Part of a small language model's weights: skips across layers, 4867 steps.
Each number is 128 + 32 x the weight over its row's rms, rounded and kept within 0 to 255. Layers, rows and columns count from 0. Numbers have three digits each. The size before them is the row's rms in percent of the matrix's.

# layer 3 MLP gate, 704x256, rms 0.0944, rows 265-336, columns 0-63
102:152131069156133078138105156120183126141122130101203094087135162150102155121105159184135127157140162094066138080129132117118106137119147151139134104097132087125136120156092131140125095152114161
103:167112163086137142138111121122153148071170119113142089150128096114164132069127057124129178138105143109087083094099061151092137155160093076194113080189080114066125113064096136116114147117173173
102:142103084134188142104075162108148092081148068118082143172050115080135129121058088144170148134110158073113122081093103153147122112163118061116160136090141111084142125153171070099143091122116193
101:119077136086125106188142140124148131094100133114165141105143137147135197165154079051119188155134106146119111183170135119120070116159140117165180163154093103110186125109121115098138195134097116
094:142137155154107132209135129143163097111174168128127154129136106169191102133092116124118163164114130151110123147146111162168165136183096098149106121105103104116081137128167161168109114143188105
100:154142149173155071166112114147114094132030111064143139123093049121119141120124068173128161124105117111160102138170175070051067158118158199079109149116093195087165142121109146125194113152144073
103:110117139158091115130126100165151143185154147110175150073114111136124185128119114156099119081098189143082132122118130176071071099128137154169166145088157163114119110114094139120092138131080178
100:144103174132053128143143102109119053102148098143140138096209075202117136142165125146132130089133102140116166147148133124060118104098142163154136078145072123112145154106177111160123154097147078
095:172086090121120112134063097198093162111115119089128133163113143154109108137099129147169127153125126148124109121090143097110116177089081140183063168150159162149116112145084181100148128145148107
093:144095140168078090128086149168087152144104160130131134089194117140122123096110105106110148123168148142144100148136153123084152163153109154196199072162166135101115126116116111051119119134142143
095:151168104154140107112139072152097155078140097084185181118151116106185131132133129118104123095111136136157082127121134142095057153086146149180086108149151157161151109027125140143076096100077153
106:177110142095081150145135129117164135133153118122114145101116145106149072058112131091110159068109112150120096122142106129100064150140120138149130092062047144079128066097118122178068127130139151
107:096131103091160164188127173112153147132148133118127079091109146115086096096146141102112139114128122111141161116146088094124117171130151147087106114113089174102080123118097120103189106104182097
083:104128158152086144125149224126163127107095099172175133109076139115061154107083151116098141094123137164091096117097158166110161095128122123110119177127134133130099115122132127113156137096112094
101:180084087118154150146155082149130083113113129086148150185153097092130079146108182156187101077129076128121117091115122133081084119130084110169124158130141106131133172153148096087102134079126105
097:117116107105093162131172139161102090128101122167152107141147101082160126106145190115171159113131127116093142140171136119086082183143088120153099134184119099149116123070161155090108187068146144
094:164088138107109148097114091150125121142131072128085112165078168210109165144097059162114111138107159150126199119143135134108139074169130119129104128067125160094140141189130092088205217161170118
092:109135070139175154176129171121134068101097066140154160100126144112107136074158114119171139131159113181086144070156160153156081113144176192076087117065148129151129114111110095149177181120143123
101:090102099077156056151139129145096091130156099097143126120131091082119124108136161076064116114131113071146037140154101109098095148135105098109082127153147124101046073145174150114088117097155140
102:089094132148098144178089126119138085128114103104151181149180123195090140096141130114092074123123109165133126106176133101161137110130133109128105128136150167179143152101151078081136112124143124
090:133124112160153073094084088127110084151103113170086140162131143189124059140099160208086185129095127146176124156098206094163155115134101071113134090155154138157171135127145142119126133174093140
101:102079111123107123172198171128123059177096162094147135133123105140049152054122097132114099111098105059092160100120195109104146114097162150144063132067062118182105091127094058111152091159115145
103:153157163203101109177042164141138147097184188088143104144138124152098119116118139152147125133097123113105124083193079086132166178189131140152104167161124229096128128094093181126120145094116153
099:088106103113148122187090161159165081132125163110109131103105062120144097101106146159141147107132075091100158166132095088132162191140147160134118169089149169089130076140083116112092097137133128
107:110069112128125123198166105157129171135168142201133153126112098120125118118118127152069138103118143092095064138154140142080185135189125131082075104146091118173105106184137155115157156111185141
100:064132146144169080154121159104092110182100123136101161147139113112081111130105139089158164120120096088134117171105157091139178156075118113095144178110101212116145102133137138128108126130139049
104:107187134128126084124140177133131095097114128110159121091140137104108118153132087149176094107100134167072132151169141109088134116126107167110082130130122193144137157143158096120108144141167129
090:113090121132134188150088123082147118092114138149095092187169147105109150092166138103143160105127160132153088105157099162100173128152139097155077127114161172076113137148172073145154160125162234
102:119063114111103102173131126163169123118125162059097121151117082152087111118128145157125139102127136119104118094123187101134124144153106091083110175095129099144102079100120110179126102105104151
102:108141147164114121084123120157097074174089080164134131095116124190111142098182129108106139141120185115104141103155155099150110161197101171093139091096135155112184063109117124156083197116176130
113:137082136174140110180119128136104099117113074114123146119120098101072136097146138084082179082141155140076157084150098121091139115112134086100085086149105122138137148143173097107182102146136135
095:155138123128150119147053064129115067082097087170117147193141091187141147080151161049184109154137158098126064090169147149085144104097111144110142110108156136128166147142194107165120152145134106
107:186102070106169087174109097134122078107103160099170123065174067156107118214096122101144151143103205095141145152109127168131065169056126114095143110139151148172119151173128123135152141095131154
105:125131203096143159137128145104100125149134116118179119153055092098149068093113135163161108133134117109132150157162134155066153113198126129106128133180075138117090129123160145192133108113167092
099:098109166170155073073117129086150146128152144139082166156109110118131172089178124119144123127117158122151094162065083069088143095114162105132146138119111115136117066076138099161191110081137147
104:075132145172121154105053151082160136111078091150178150094106099200140187146103179149121126131137111141112100102117139090086163097126119127145176125133114148149122111148183128113120130025144117
107:170098116160083081135159138092148155147130095105153116189059112136106127105185182075117088126162118142097109148152105143137141108151103162149109130145163165124164156083151091178165118124151098
096:115096157110125044121108065097106118146127134124169132138099081174105094071092138149075160092121142116125136062125181138082124074152142170165090141121090161108088135163148101131112156124082131
087:150132159082201132061098080098123100129138151140073171129089120143113128094103165130173141129052117106152079116137149121151193161104032095116120082166173086060136148143111150178186122165096130
098:109150177145148137115149158110117081139135080158141110093119095160111087133130147130149158132141128127055190118147166119028114102115025184155119098074134138140216143137069072108180126141104093
105:139160155118113126118128205139150162153092156127215190145100152108144091127098148163163146097069105095070141102120171150122128139212119170131108160138101122126132134114170105123162112106115136
088:213140095122087088166177108119149108101096159097098139108121050116165052074120117168123181147122154198105129136111139149102131165125115112176067131105124207137090174136111093052119153139131107
093:154099156099140091116130208193121108144103101123179163105084133114178143111150110169111170103151109120161178059176162127122143142167155120109136121158138191143133092132119129134164055067140116
099:113152126138150162129164138124116099121159159158103159126137152144063147129159119060155129147141096139085156105125104120121171085149055131175175140066130176147130103068095114157100112149113122
098:142123167097144092132075126171072108168135098147129195162119170113125122147141147180163137134121150137151154108138084170134126106083091140148090108205132068116124122106068102143150105150081136
090:239171138124120104093064098139080147107110125052144120142129114160108111149160145122141206121125109106097051116130160121068092179128189115114229135160121130170128086130099156186099114108161164
102:148079107092129093121108086080163167181076148113156161134103116176139117096127084130086149081138120105135180157140157125096075129196128162168060138117118132085161125137080139146106115106166214
107:073128126139106092124088174134152100122078068130148146137098127098128176148131049089152167106104117106074149123154124077112125131144149154179181091137121107136095116122146159145169064062130153
106:106095167155143077101139115138139091134126128171093131142130119138096179086187118169089148133131192136101109100120152076143102166139126138125157082129128103062147097105129149125105119120120172
096:127081099148160138104119071189198096128068122167145131134109137099169139085145133090133155170115116162090134156141088071148164148164167147045116121054160187144139166153131177151104197107142142
097:208097128099110109141169106132130134089158134125131101080152116112106155145141145116138150053119144101135076111111139142109103137118121180167089143165130096071178120155081101176185152157148084
104:080093119141159103132147112122093176105181167122126223092119107136072071028114104174181116080117185128135117124092123162114128125102119130124154126139157125122112116076096092170150087087129168
107:106100118098084144184121112167143082158147103092169168167144132144126153114132151112157137126132138158122101150160151133000118117166096125188109101130150111105076115121160188178177164115157116
094:130145133160103118100128145150113086167170136117161130149110125194107127047123081190053117163120095140142127143172107136101079164143116148177112132131128136116068168165126142144099117141142071
101:179092153152135144161076115147082134136122088100142098092055103129134149071087119136095169158129160100111103170137130168127147127151122130129159060093174177092158090072142172110173219110122161
100:117156049137139044098118144129167094179150155172123148102133077193180041086086150129104143093112206117112080154134149077105108090140132160127061093183070075108173088137171112090163137091106109
100:108121131123064099204131154097185103140150119118140137117134106110145130097133168143144118123091130125139163129124118109160096138081064113167074145101120106156124080128051151147086172131070080
106:102109088185136105162114143144146114119065052136106118077113076101127081151102167173123226097093146117164086089133183130149157105092087125051115074149123148130136113119166086120127096046108109
106:155139126128147089132127137163146107133169139110122148121125072112127087127119129143106089071115126168103135154162151121138104144138066112111154173140183100086086155125149130146177172094096087
091:120109143100099050095117132134079102112131179127145110154197047141144159097136150142156145063087109100135102112130135132115158093140118163086110142120127134115189140154131150130111120131075111
089:087100115183110096089134160062121134130093131080141130133100129103093095064120120155153093111080130119085192096212136123162162094142176141065108073130083094128112100123089094115134102056125189
100:129047154060104109079191115124144115104194037082129188141202156092143167028119142126096147072105109164150050098123102115143097131127115125122131124131107105133109141062131159145087090155106119
096:111107158152094099140148098118117150169106157158094121147061097125154120105109112189081105120046075128130135096165131134176151107148101112136126171158100161097125136139199133111152115126099141
100:140154179074135052100140084170098077186171124154111108117142091144134101073078162109184128079145139108154120144126120099165161120140114114145097182189164145139127130099099164120098105134123087
097:118114104119127162168125146076123087120099068142151098141169103142112150127097134138115142086133127162111146113150141151082115131126143063109187121134153101169161166120161083089152138106152130
107:130100136185128081116071109133150136126160165119173155149129108194083104064080137107088170102117156151101111136143118124057173117139151108136120150190098213118178090129152119122145169094124172
105:223113127129180125153123118092165107148079145113066149145148159123163123169125099136156121161139078073142096146090179182117147156167196175143060120161115102089121071094128173171126096117152101
093:119127115222126145123098154131129111063108123101129177131081124137129080118169138109110153055140081132150099085196141124095108098076135204195143132120137213130148145065105097124171138141145151
105:165140131136143103113130112155125135166168124120147141108129134106040092075160116152217065114113077155054122116104140099106150157047147186130111144113131128088141113179134142081190093071119163
102:134131153135197150095128135112159147110121157133123168161111072111074116186183166182174151170104147137118140107195143168122069107166098103090112105173098159146116098145131065090112095095090109
091:084157136152099167139099162162086058092133086092183143159169127115093159136142166120183111095165133113118091146123108103111112184100098102177099177106183119103139153126122147172134146127117162
109:151122146147137119140021083071107087137091070165145182152117129166100105123063176188147103126104112113122097089097100133164149164091139111132147125153107130102125111085133119122175102044145164
# layer 3 MLP up, 704x256, rms 0.0941, rows 265-335, columns 0-63
099:124156124137165136168132158167113147151127085126100154111187121151106129119133137122158083149134156105101148135119158121104112078115130144061178130145209164174129163149185125139139130118126110
103:129125143179184134138164162093108158148081116133136147088101120096125104064109116134124097104100125139118143083151141090146108147167140099162148138125105155179145180125102056094075148110113172
102:117139162207173147158140083136133032115131120171097126127161141086140161149143089134164121107077126114100165100113142128107091117101072095128181115126142157087127137112128128217135164110123144
101:100158124178092103123137155156102103141107131065135156167189120090147102082149078154160180112135114106149064159141148122122096144107125182109121182176139117194142110118097103126112177115142101
097:126120154102150206159169150099136122136151088178132155081086162053159106151084137134146096166112096103128150132151138108104134126190154125095137152127075087139148076142076117142062123162146143
098:099168087139124128153126130088152123140145136152077132121146149137111149135145142120147194186148159109166159135113085061186120155156143083145079144105154084138116099158111136101110090116135120
106:101034129073138121113129151168116090124114128154162172094147123120112152149125116110132147092118107108122106052206109144171115140148130128150119089149118093118119136120113126095075118094072125
098:147124102151177141105108148119120178148101168114105102156074200117168111104102155163143104129146161100171088113098121145244141163189112082129136139123212131100151115123130140148160112123130146
097:133120064146082045147127151113130119111168117149212141104080117132059146127158160140195162136104153197071101071148152124128159102100102163157138139117105145151098105155119098187158145143151114
096:159103111130177174083057167129124160147153122114125090128128133124133154116123096130156106132135068096113160140105156108133146124114101113100112069106157165056106181108070082134077096119160122
095:113150121137123083147098108130126129097124109144101130092153092151162124135104130095102088110153135122137104159145133084126094149087142139082130132082158126113202167148153108111149118110111158
105:115135081148162092122137119162119112109110113149099090141150131146138181154145074111135073148117162117085130146146113125111178099121096161056136169161224169174144192113115121123137105079121163
105:153123108089176176167095152129124137113139139099122080127091107101093126109134119110124135093076085090139156085188109148110126164134115121061180147155121219130118158145142131141177126114100116
090:107101204106137166132110103122101131132100135143127125166114139162135135130148086116172088170125148120122131145099136085163073112100100088091142130145167101100211102121143111122103150144132128
100:127105102067085138133115104152110146130162134091137077156172167076126146147146141129112093159144167143092120136041159161169103069092110111169104088144128183107155135184149145146138122115129137
098:113111163105096125132147111149141096160101101132141090153167110146105169081141125173138161128151132079175111183196130104139138084127081153111122104144080103154126153191146131164180095174146135
094:132095142118141087156108110132079179128111154116097104128133123141155187161130111158115174090148129153082099136158170080145064133106096120141090146111170120164155151150132119139119136190115110
098:117104128143157119084106084093098145152126223131100165138104130150108122162133105105125090144175104143126151122079103120145127112114152107082142136136159125122154179127148081099173169130120065
102:095122104177121102124119128088114148162156122169110112090194109114103148083147065109175094094116128095141151110125153093135092128152106103131118134177072168101132103126144103127033169138118133
103:142175125087141127109173127165120128107184129132135131133106147130161182092086105151093156135162131196102113115104108171137134085118104185105100115101163101109135158182137152171159190106103116
095:039146165071107139118113165137142141089150174141127119161123100148132177089129148076167067124144124143112081151103119153092123128160198150135164158115116099077117119121119125125108132141120095
100:124168146116112179109115120164100133126143147144077106102115142106164127094059105146083088176101173102172119153192039114170056109158136161136146145175120092158098088130149130158128149111101071
102:173093138105123128077177089068096162099088120058072118095171102119085152106129133153122093120145104137128110082143125040152139143105141103138161111107127125094113153176098150221160114139165132
096:095112161185138128121094070094141113117209115162124110124213210136161140128109152069189146190115134166111135107062146135210109147170101093100182089145132100102148101139187173117158140141115212
103:144097147160132189160143140105162120081101145139109129099143156163124014139133101102112158107169116121167089102133081079110149083163123108129163118164144116134101160121112082117152142163099130
097:112097079098068160177132112132070103095071187148142162104089116123165114101174119139139112090099062140099112140130078088098142165143127071086128103147144107015101080152064175146146089100082132
103:156143152098143101089167158096190136109108137181115134139112136127154105082102095085087148100122164106172080106089104114182153113165100098106161119149103115108101100150165145092135140127086132
093:080094146113111127034118081157141169098141102136104123131109093187113148161160064159136101085054156134131153152129130155143111065139162145138195132155091148091144133117108161148139080188127136
100:126121143106115179152106157134160083156160164066090173102159172134175069108123146160068106109144124087050146131126147119154122078132148150147167082128131107130093101074112079101128121117125127
103:142131136157141107078096134140147182158105144160081106105085118179080138124122098141149085123111137041133141144143171150127105134130113065125105170129122182116155048099132096197129081166123178
110:167121117115135127132073122071124102071125142146099172158133105111078148104156168106098176093120160132088150104144102102084116136130174098076133119128130140083120175073140160104134131149143146
097:094155143066089041131145111148142142123110131200063154090166131127079119127107166102135096096179095152112071100129158150151074164006140191132163105145091082133165152176170130121037135105144120
106:149173106094157149146094127095147099141105107155153138128108064097148118092170118165088169127129143114117214101128105121097142190190134075061080073151132058091067163132123127129107086118129123
105:087144126116152069143132188183101103152125086146076102099143168110139145112103162137147099103147071097139122082158155128104090160104165163115094097153092115139098108069144135119122143163116084
100:060103131184128114100118144147102093122147081107164196106106132061124174151103113117141151143107181160154084059124133125123146136118166126085084150168150137161059094117112124120178115093108184
103:124089146144124078092139134117153159091159152228139130133155120153149109083148121145140133150104122100095154206110116136168121122177148101149127077137143129078152094109110121182111111120089126
104:182186095121117122186090078103107145113123110110170113114087146127102182096117133135165087110145120064083108164117127185081096155170133185158144115172110140064103142034110181179136096120150086
096:089135146156136122132126121113098100142089116153101055131105151133127147154114148069122074133140128151156107095070123133094110038122123083063109121165116101115136108112174167142080185079138159
094:132164095122114146147116157109114071123095146128094090128141140121159084185135150128138130112172149112165131155093152167099088097142145185100126144142109119183127127128201141128110103090141126
097:163144121119083074053159132117157148188114150094166083067110146137136125124090146147145095107115114086129154143116093136128133123158096154114141120138113119115151086203119120082064146158112197
104:145113180130149114119140173124195137167090176123181166172122187107153103144147077100117141105104098115032101089153151124167140117145137129124119164118141123084148139142158143109196137134099164
089:062134122119159155107082142158124108127136120139159128120134187160150208139075150110091076148164154141113121142125112148142153139097147194119137084121119107100141091074132155110124131106142138
093:173131150131156093102159164219096129165117093117145174175101092106147108115107137148121175112119107103183166067138156124175108193189146116105085124178167158155133105125129107173141088137169099
097:169132106121122154111102156094084185144142104128182113107112120113108198090162104124083097128096133110067152144163138142064089121166153200097109144089050121112141098113136139063079145120123188
100:121098103114119129156164117094146167158154115116112075120167127115137124097158100131111089148151152072146127163128125151065195093155115110088131156079111112153146158143148125132086160153235136
093:121135110087174141058160158119128166154100169086154139068160140116135133153088130127126171076102129140086097082138188060143153193142158160105133098130130125133114114158051131096112151109139111
099:152146146086096084126104108188108130137138173139112105151124128081132106154129173097132121148163108132185106145185106103142181127141113137110125120167133135105114202155139074114118076160115122
106:118170196184115101130125112137135072155059144125131110128147115032112157101075113137196143183134138138115142076123120061107174120105125097177134188112101128102110163123146121181153108094168102
103:154097133156130101101194109113097114144150107151112191094117099134077124085164195148089164128125139141156116123127144159129075133096104138137138046112108088101122109109140106147102099104095107
094:190120141149154125156141081090106142173141142163121145147118105143199086069122200117128171161172144131108119120098161115069107116121127107153215110063125148123152170132116093109172145118145113
101:210137118119099143182151120138146112111072113129126117066107115089105087112109144153128143092128115121125119109108123197144141142100111161158082160119097118105170112108176142160136157111113093
106:145144142117216104126140136112113173132160160127089170165105100124193090083126112166154134065095177120136098155121109136147152094095114094133143124154170136132150164123167084141172124135124138
107:130117161201083076127131120176127136117129151119132127136177173083087090135091189114121072138091104131075144112155118168116123139084115177139085167173200125143076083129143126128107103102119064
094:140080146109140179114122086105124181130143166118109131098080119147114113129162136172162140144118141100098084112122135137136221131165121139189120123206157205105121098164062122113094109165135118
102:099147159057115143081142169164154148087174114137131137158182114111116155155163078128150069132125094178159097115173097114114130135130102038139105125153150129132137091152176136125149152141136091
100:121127128145145130144082195151114145165074144153083101081082144149106080161106094075088106132152111177094103133116111130072193156198136135145140128117124112114120114110141106118124137161186101
101:096096173145073143172142167198131139127085083175099121127105085139096181107101201104079145147136164143093124074125073097124075115070045119122117144098142108138150176117111089043115181135132111
105:127120101107091125110147136152127106113104043077166076119144109140091122090141145105195156108049097136107094165154074162117132096120069122143153112115109096108090123137165136174103104121058096
105:160111129141155074105119110188110201092111143185172164120147077133170110119155093102198103249143161093168075135139119082156129161130112113106152085169146059119077067154076165115169172166116129
092:171090134145133073106121169109075130156120160143176075133195095182146182149139082153126169117111123080136107115086162090119150117127123133137153113142101188093154152125140119115147152158110133
093:117158093118070135104113131113135076106174089105161109128056109143179099085176157158133122156096068123126139119136136134154118125187128128146161082153147124097153106142053122164158119095124174
100:205144161137097066103116112104140113141079168122105115078133112117169089154133098110091134156127127080130096105111120119169192099114103131110060150110141157137172145125102162135141136124110135
096:110122122106112121036146150088149085104115086158160093154134115196145087089085177110121095166086156139107101087065114147111096133174110176119092140131061112062106126154128135096116151198153196
100:115130126080150130073104128111114082114086140093087108128108118162115138148078158122162142037130147122115111131094160144139124164125142044095168153089104137105149135089087142126144129132089081
100:133090089125159124147150096107141123077097127130116126127102186147110126161101088129062092173133149138149110138159139146139159097173121113075103143121141076100147116179097166128176119125088132
106:102157107109141151169120093154048158195102106139140164128112135077155108190133111141168092119119072094135118150110148137215121134161092167149208124101171115115113137129094160133096085148153127
105:198049166137128159102159096101180101114098104170130124141130157160141134132142076122102128169170123130104156163159157105156115112216196176175082158083063143112079121178151109164166123189143124
096:075080138071129087123177172137167143101146161124193144096142145163075160160165168100101068137147075092098145086125062121119106188140122120127087175079093080166143113114142111098099136124077121
103:151104138143142111163093131097106125164118159098055127141116103148180107139119087141143119129158167039120125122133125133126127143170119123149085088125128103120127153137146107172081068137108167
102:110127068143102165103148110164090110113119145133118167085135177152140102091128146146063151115130157187179044082102099117138160132053158108077191088137064137156131126148136172152125167104112137
094:113131103111149101152143069107089126177160139093121146148151101113102144129122138177153094136144081078145110115082120180071130151072118172177124129170069136099110144106121089118131149082139138
# layer 3 MLP down (transposed), 704x256, rms 0.0901, rows 265-335, columns 0-63
102:129118116083165111114111110104130128185144103191068151118090182122149144172161166037119137094174150114118133151117149151131102125190168116100086111114118115160126127114168104097161148142125143
101:112107131117161144127131161056158105082029116171126117083156096116162092154173164083093112080122140145089106112102116090166114095153165082177169182133114129121120147117120175137076081059188137
100:122105145110169096097073110170125064092135126068135172119044157175132140162113062109101112179122135153125164094092193112088152143118124127120109166157101175108108156128121174080138176110157154
100:147145145120133202081085059123067166091095164113101129174149066117176094106155112133140131127119155104132153110122116179137094102159085094092097142103156110083146130149132090207074141120161124
097:128130113071119074106171149113097110115086149108142136177117124103128160122115193180166127120127091096127134086110070174133135143146112157141144103141110144156153132169123189106176154132080169
100:150112127087104119094111181125154119124154172146116167134113131113085088133137139054157180139127096146139087084112118184151160155132044135096079124046115070123097128115149161114102126155098129
103:150134131139110065127139091113130172159108120133167087085140147163148182131124100192111124120124126095130098107160149109129129192134187147133120126201155089157148144091103196115077095126138127
100:131057089081141184149072173144149109161146111133088124131109100117096142119142097095167081120084147104127117115119065111108095145186120147132163107124110145121155113140144118121117131126051138
097:100146122140140104132087097167157195131051113135096142139150118154078126138080119133129127139149130127165179109238095143135103112098063103141125151137095180107077129132133112111127105167150129
096:118186138097113126106147108120167098112129103144177143149143081138131194111141114210083152121163087176132101080103082128147114129084142149081088130124094121164121111127156114074118132142093096
101:083161137134144134113098151105099031175160127105151119116121155174126148123157126170120059053119124108130157090170136091112121081112171132109147164140163109144101170131127092124132096109183103
102:167130161161160108100121139056092114078103070131136142103137098145148128159125115088160123115103102092127127153120089164087063112202098090123138102124106162099115158114113079177131082068069152
106:162147111052138136175168135110117086116141180181108105135138126157093135081168164109152122129139097128127126123166105090047142145204202194145157069133121139097114152164088141173144082074163106
089:090037053105109148113100175166150168093116132136164109134073083181140129103161149130149155145108124175139117100144084126139169147121165086072125133113127107103078085162159172130148140057121066
101:144171120087152129158081133142107128117133148126153110106136155119133094112149161115116145163095085155118152085092172162170086076102130194131129192182080094084101134120183177126147133078141062
100:143138147103116125116142136104154138105121114079135206117155164163100166089167126180139147161107149129127069068155117105107242054189101120089051168101115164104159088117157062059140119199157165
096:087197089145105103146135190122087193137173117108158135066091169125119088117162195113139149100075074136130097150098147143149161143157135117118165102129150065140114066081069191125102091116114115
096:107205151123175141147138124139117149118120131114177155120149104161133129112183105160157141115053163183122133100112113173125122174106077124129146171143098082190048117142112089177112188047171114
101:116170152112157164085107114107141118127207167124103116114136167130130112103124087129040144118188132132109188185194119156160168123207055139129110164116131121144146177138162087124161148177067104
101:156151160199176088122112134111163109140169131107136141058087124133149082146127138103150173107114098090068176156148104135114110178172144154107158119195137142069071169132101117094161124158108175
099:103125165089146124138185166061137105105138133090107141142077131135108128109124117100127105134121142099151106151118119199029122149218129141131184133114083120105109197171079113133083140167092106
102:109066120133160180084148138098120165119177152143140202142127108154142131129108122106151181114131136084139107071142090154083127095120131083205117147097156171118137136147076089118142114132101153
100:171096159146084145140206124160119150111097137157117115070203115135085154181098149084153140123182097118088128114110128123177095101137114099126123116126129101115083119066129104168131144097171139
100:114144086100152104136098121123138111080052112116095086090141178093148121158120125134126079144092145068150152147141140158085067141075148164107101176135141150093068175104147164104145166047107082
104:094124115073134062171193156063172142137099134139147112099114135148208116081172128124118127102156091118129091182149128148138147161141098185149030120159123163165137116154151178134105129161056083
100:137135148119127113155116103133139081114132102139133147067126142119180073129113083147124146158111132100154141154113142112098128169190097120115070157116117133149064121079159079155140128102158144
102:148104117097192113145125104153094074108168125137243173150105146069142119141055154114156151161180087092126144123157159103088138146137123089132147103098096116127135184106134180111122119117124065
094:164168137094165106117162162145112145140163187143156151195143118117066113103140098170088127183107146127116104132076140101141078139117137171158142161155134151148115155157061166105104134168183139
101:192167162147104066120135103120110135100123120109111154151157097067089154130160154135080129127110092121109067121104153141119103123156161205159115095110140135105145137118149106118170139084102094
100:108126097105120166146090116151131169117141135078122138225173078129113100094140132092160215231141135152153133119090100162137115105169111101158081089156107099096135170171154152165182109171157152
103:101119134099107113122172136067063104179142140111096199165115135105141138158171118165061151198210145113109098143177110142119129142087131074135120083120122119132123164142198133063180071186161133
097:138048125088126145139130189125116136188100156099163158077122137121138050098110123111138132137134063164102180102146111127130118095130086044162144122147132136081093102154175125130078164060116063
104:176126136126149102115133188136135113160120075136108134119190087143131114125094106192167151115094096145098190043115186126152184110097179166128055155185091102087098156132115151146103130111098111
104:105154111099124147148101146172127113101191184152082082128124165173168165160138127079124126073108194109105116127180170107089106135143133155142165101125154127109115147144046154157189094163131138
099:109093092127150103162129132153115120171138170128089156098141097170087101091054127124171100179126116103160111106055125097078130108053156131135176165133119103131120136139114097121114188137166133
103:144107142114110148083139139195129160163156146106101075093090071066145164088175163151194090141137134110103158156128151179171131216214107113100033151167085172109146105100101134143160163193116102
107:059131151157132071087139137085097131141133137129096081148161126121120163111178149191125111130046054166065104145087163136074144121167141104132164134121119076124118096118072202134061141095179178
096:159162098168103141156146160160159134121217131097193088174141163169165166159118105079167163121213136168113190066153141121129146126122146144075107112132125109143160078105088141160124143104123102
098:113109133134106081176163110112160188119089143156091130151140081118135130161153137113168106114104139126184112141112122185108096140194131104205147148111122111125112119112080072086131108073119115
098:130177149108139159098106101163120145141163135124098122115059187099106144130112185131106170105117104078134145168144084115114129149173082123149088146126129153118071123113145125114149164180095112
103:153149177168165138231112131150108106154129131147154098094129114113115123154189179129119138146130123157137064127101125098183124139151102159095133178105107127121121127088114185173111065033148117
093:144125113144129063157104181188143063130181127157182087154165134107132154114166166153165109096147112062129068099121139123193093168143107100133120100108103093131092082162116122143108116117147163
097:096176134093149137159154185113074176151125140150126195143119157084111147131106171080164122114162108125134126128138117138102147141121185132142152204168178155136065122154089131180147119139175120
098:155145138137119075143121144119153089142168099128185124182088193191160147123125100132082147143118096084164148143069178045138159090124105046116070082122131089118206165177130108097083134227118089
101:148076105135097099116163179147133133132132107117130092078144070114129139143148093144176114130091096099103147102127109115127189160152095188076112205159087156176169096112157136134146145158101123
092:178112110112124127116118103111100134015147095119095112148144123173148130087139110124097176152161109073207081106088105106142117125112122082179123113146135159108111128081135197146109130160163163
100:136170131167102133149066091073116137061183082139178119187086078125179108104153173168159112117107174172081115095073135152160129137140117158097141116131139089103183164181156090133177100101102085
107:068130107173124141089111169031124088094101125122125111111111121099091156138121134129073060151094095203147134119043141089098114110199125115129159098123129124128085099159164159182107066079147110
101:129156120148183103160113178110151084095103130117119121161137131159106108134124089133104119092148120168095105182161072144137215112119076140153152107153125137144099129174150144124126119210132116
097:115134164102119136124141119051123132130148148099144084102147151097164163160190119117203075132097147123112127159146100188122131115098079104081182104138145058107105094115092126179102128039129146
100:157131117178142136184122136199097102170121120142125107106080141096076085184121140044080136111156135158162171187166111102107143110079168167079147117129144121143123106132156144189100185093136191
103:172069101112122121108101157116142110098090090168112115136086106114184120108137086113152143120099129150163124168157088091134108147189157139144162154098114087148100099155097179149123133092138106
104:074135142173125155152137130133145123121080124052108123135203110103168175154185127166088138144158181132131156087186131151123024125147119122151081095106155179145122154184176105124096087085129134
094:123120137133114092145138145080151143110133112127148122163077086167157109095192110129075109075130114125140155137105146097136089141100181115166147132112141092123162044162100111123145098188095112
103:168094127104151177081088116139132107089102145094174103143129142152207100118101172075119122083111150160086102064156115132065141153103178157177127144072165111157104120177081098150139128181147183
099:089228124135141095149184162144138122158149152161114105098145085188135123137124125152115117105106138133192083165146130126102129137174122103106137058110124067143153117096117179113117173115088106
100:105126155157047159074194148128105076183107098099109100118098097154139136165106189165128142153175131147164085066117130158069122120106052129145148158135159092165180129097137163073056087148147102
106:146143156143106124129136156163071147119100134097144145151150172083129175178157082093118102142154172131147094155108181079103120110121092097094099134091135135123127124132157150115073118114124111
104:151104196180188097193136158148083069109140133178192173129083094098075134096130123189127113141150112144102142147180153177153205137151104133043155112134136097094095154117124124134151155138099122
095:159056171158133157154120175181116122096138065135135082068126139100098177167078080118092095177093148167132177204166073076125090121121116114110139153133134131161128147102141112076156092153118129
092:120152123152194125151140185194078149126122123092104162125108155077091111151149116134113121147092156186060132143165181102153085176090093132150159152170166090092140142121171147142167108122159122
100:129118158172141102174180141151164123149162071098111116185121116126139097094181125138141121104073078172156081136149103157080154119150113164134139112136154136127137098105074120136120133115104077
097:114180106080111120101111107138154054077158126107133097104115123161149153137167153099126143144084126128149082179081134143117136117074157095114065158080080080164193177161177147075139181141106155
100:126134149069104083160156154116107141189133086180086162160114174120117163175169116095120095141182064156153148162115100196127157092182123112142112085101175112173142128133156110078158099121172126
100:126148120141085133106110109103163161111177127180123099110148120154137126097146182130093184180135133140156133153158094155147163148136125136190173181120116121140088230084129110155132139095066114
103:195136076123088169137157099189110166105134134119096163098133132120164130217168117110141158120149111094184157098108154109153134129110061127160131084100183108162123169123145134089079067117092156
103:092089087161090131088174173119115083136114111114123168116106170128102106199137081124117096140093093177109129199130183104131142115124142146096127084146196064112159113107124129109102164121093209
097:166074080152082129106089118122093151134101086117140154146128091101147140154096096131105133093136147145198127116168114116158148209157197125168184128144148184198143081125106115137141098111172123
104:101079083060164120091147122102173244130052150112141164120158075144116164187082100171106132140153159138143171094106198192135094097131109122095115085165154085195148169151081088133155114127134123
104:095140175116094145134117145141100138124163158098103110149136086102198130139135154171108164140133120140157096138086123146106143113114056115104138104098112156111144146197118138107115157163098143
094:150154116158191194163134171140125216109172127123067196170127146070119123105054079148103114166221117095122109135134057107186123127106107120152133087110116105110104135129130125109160145138165158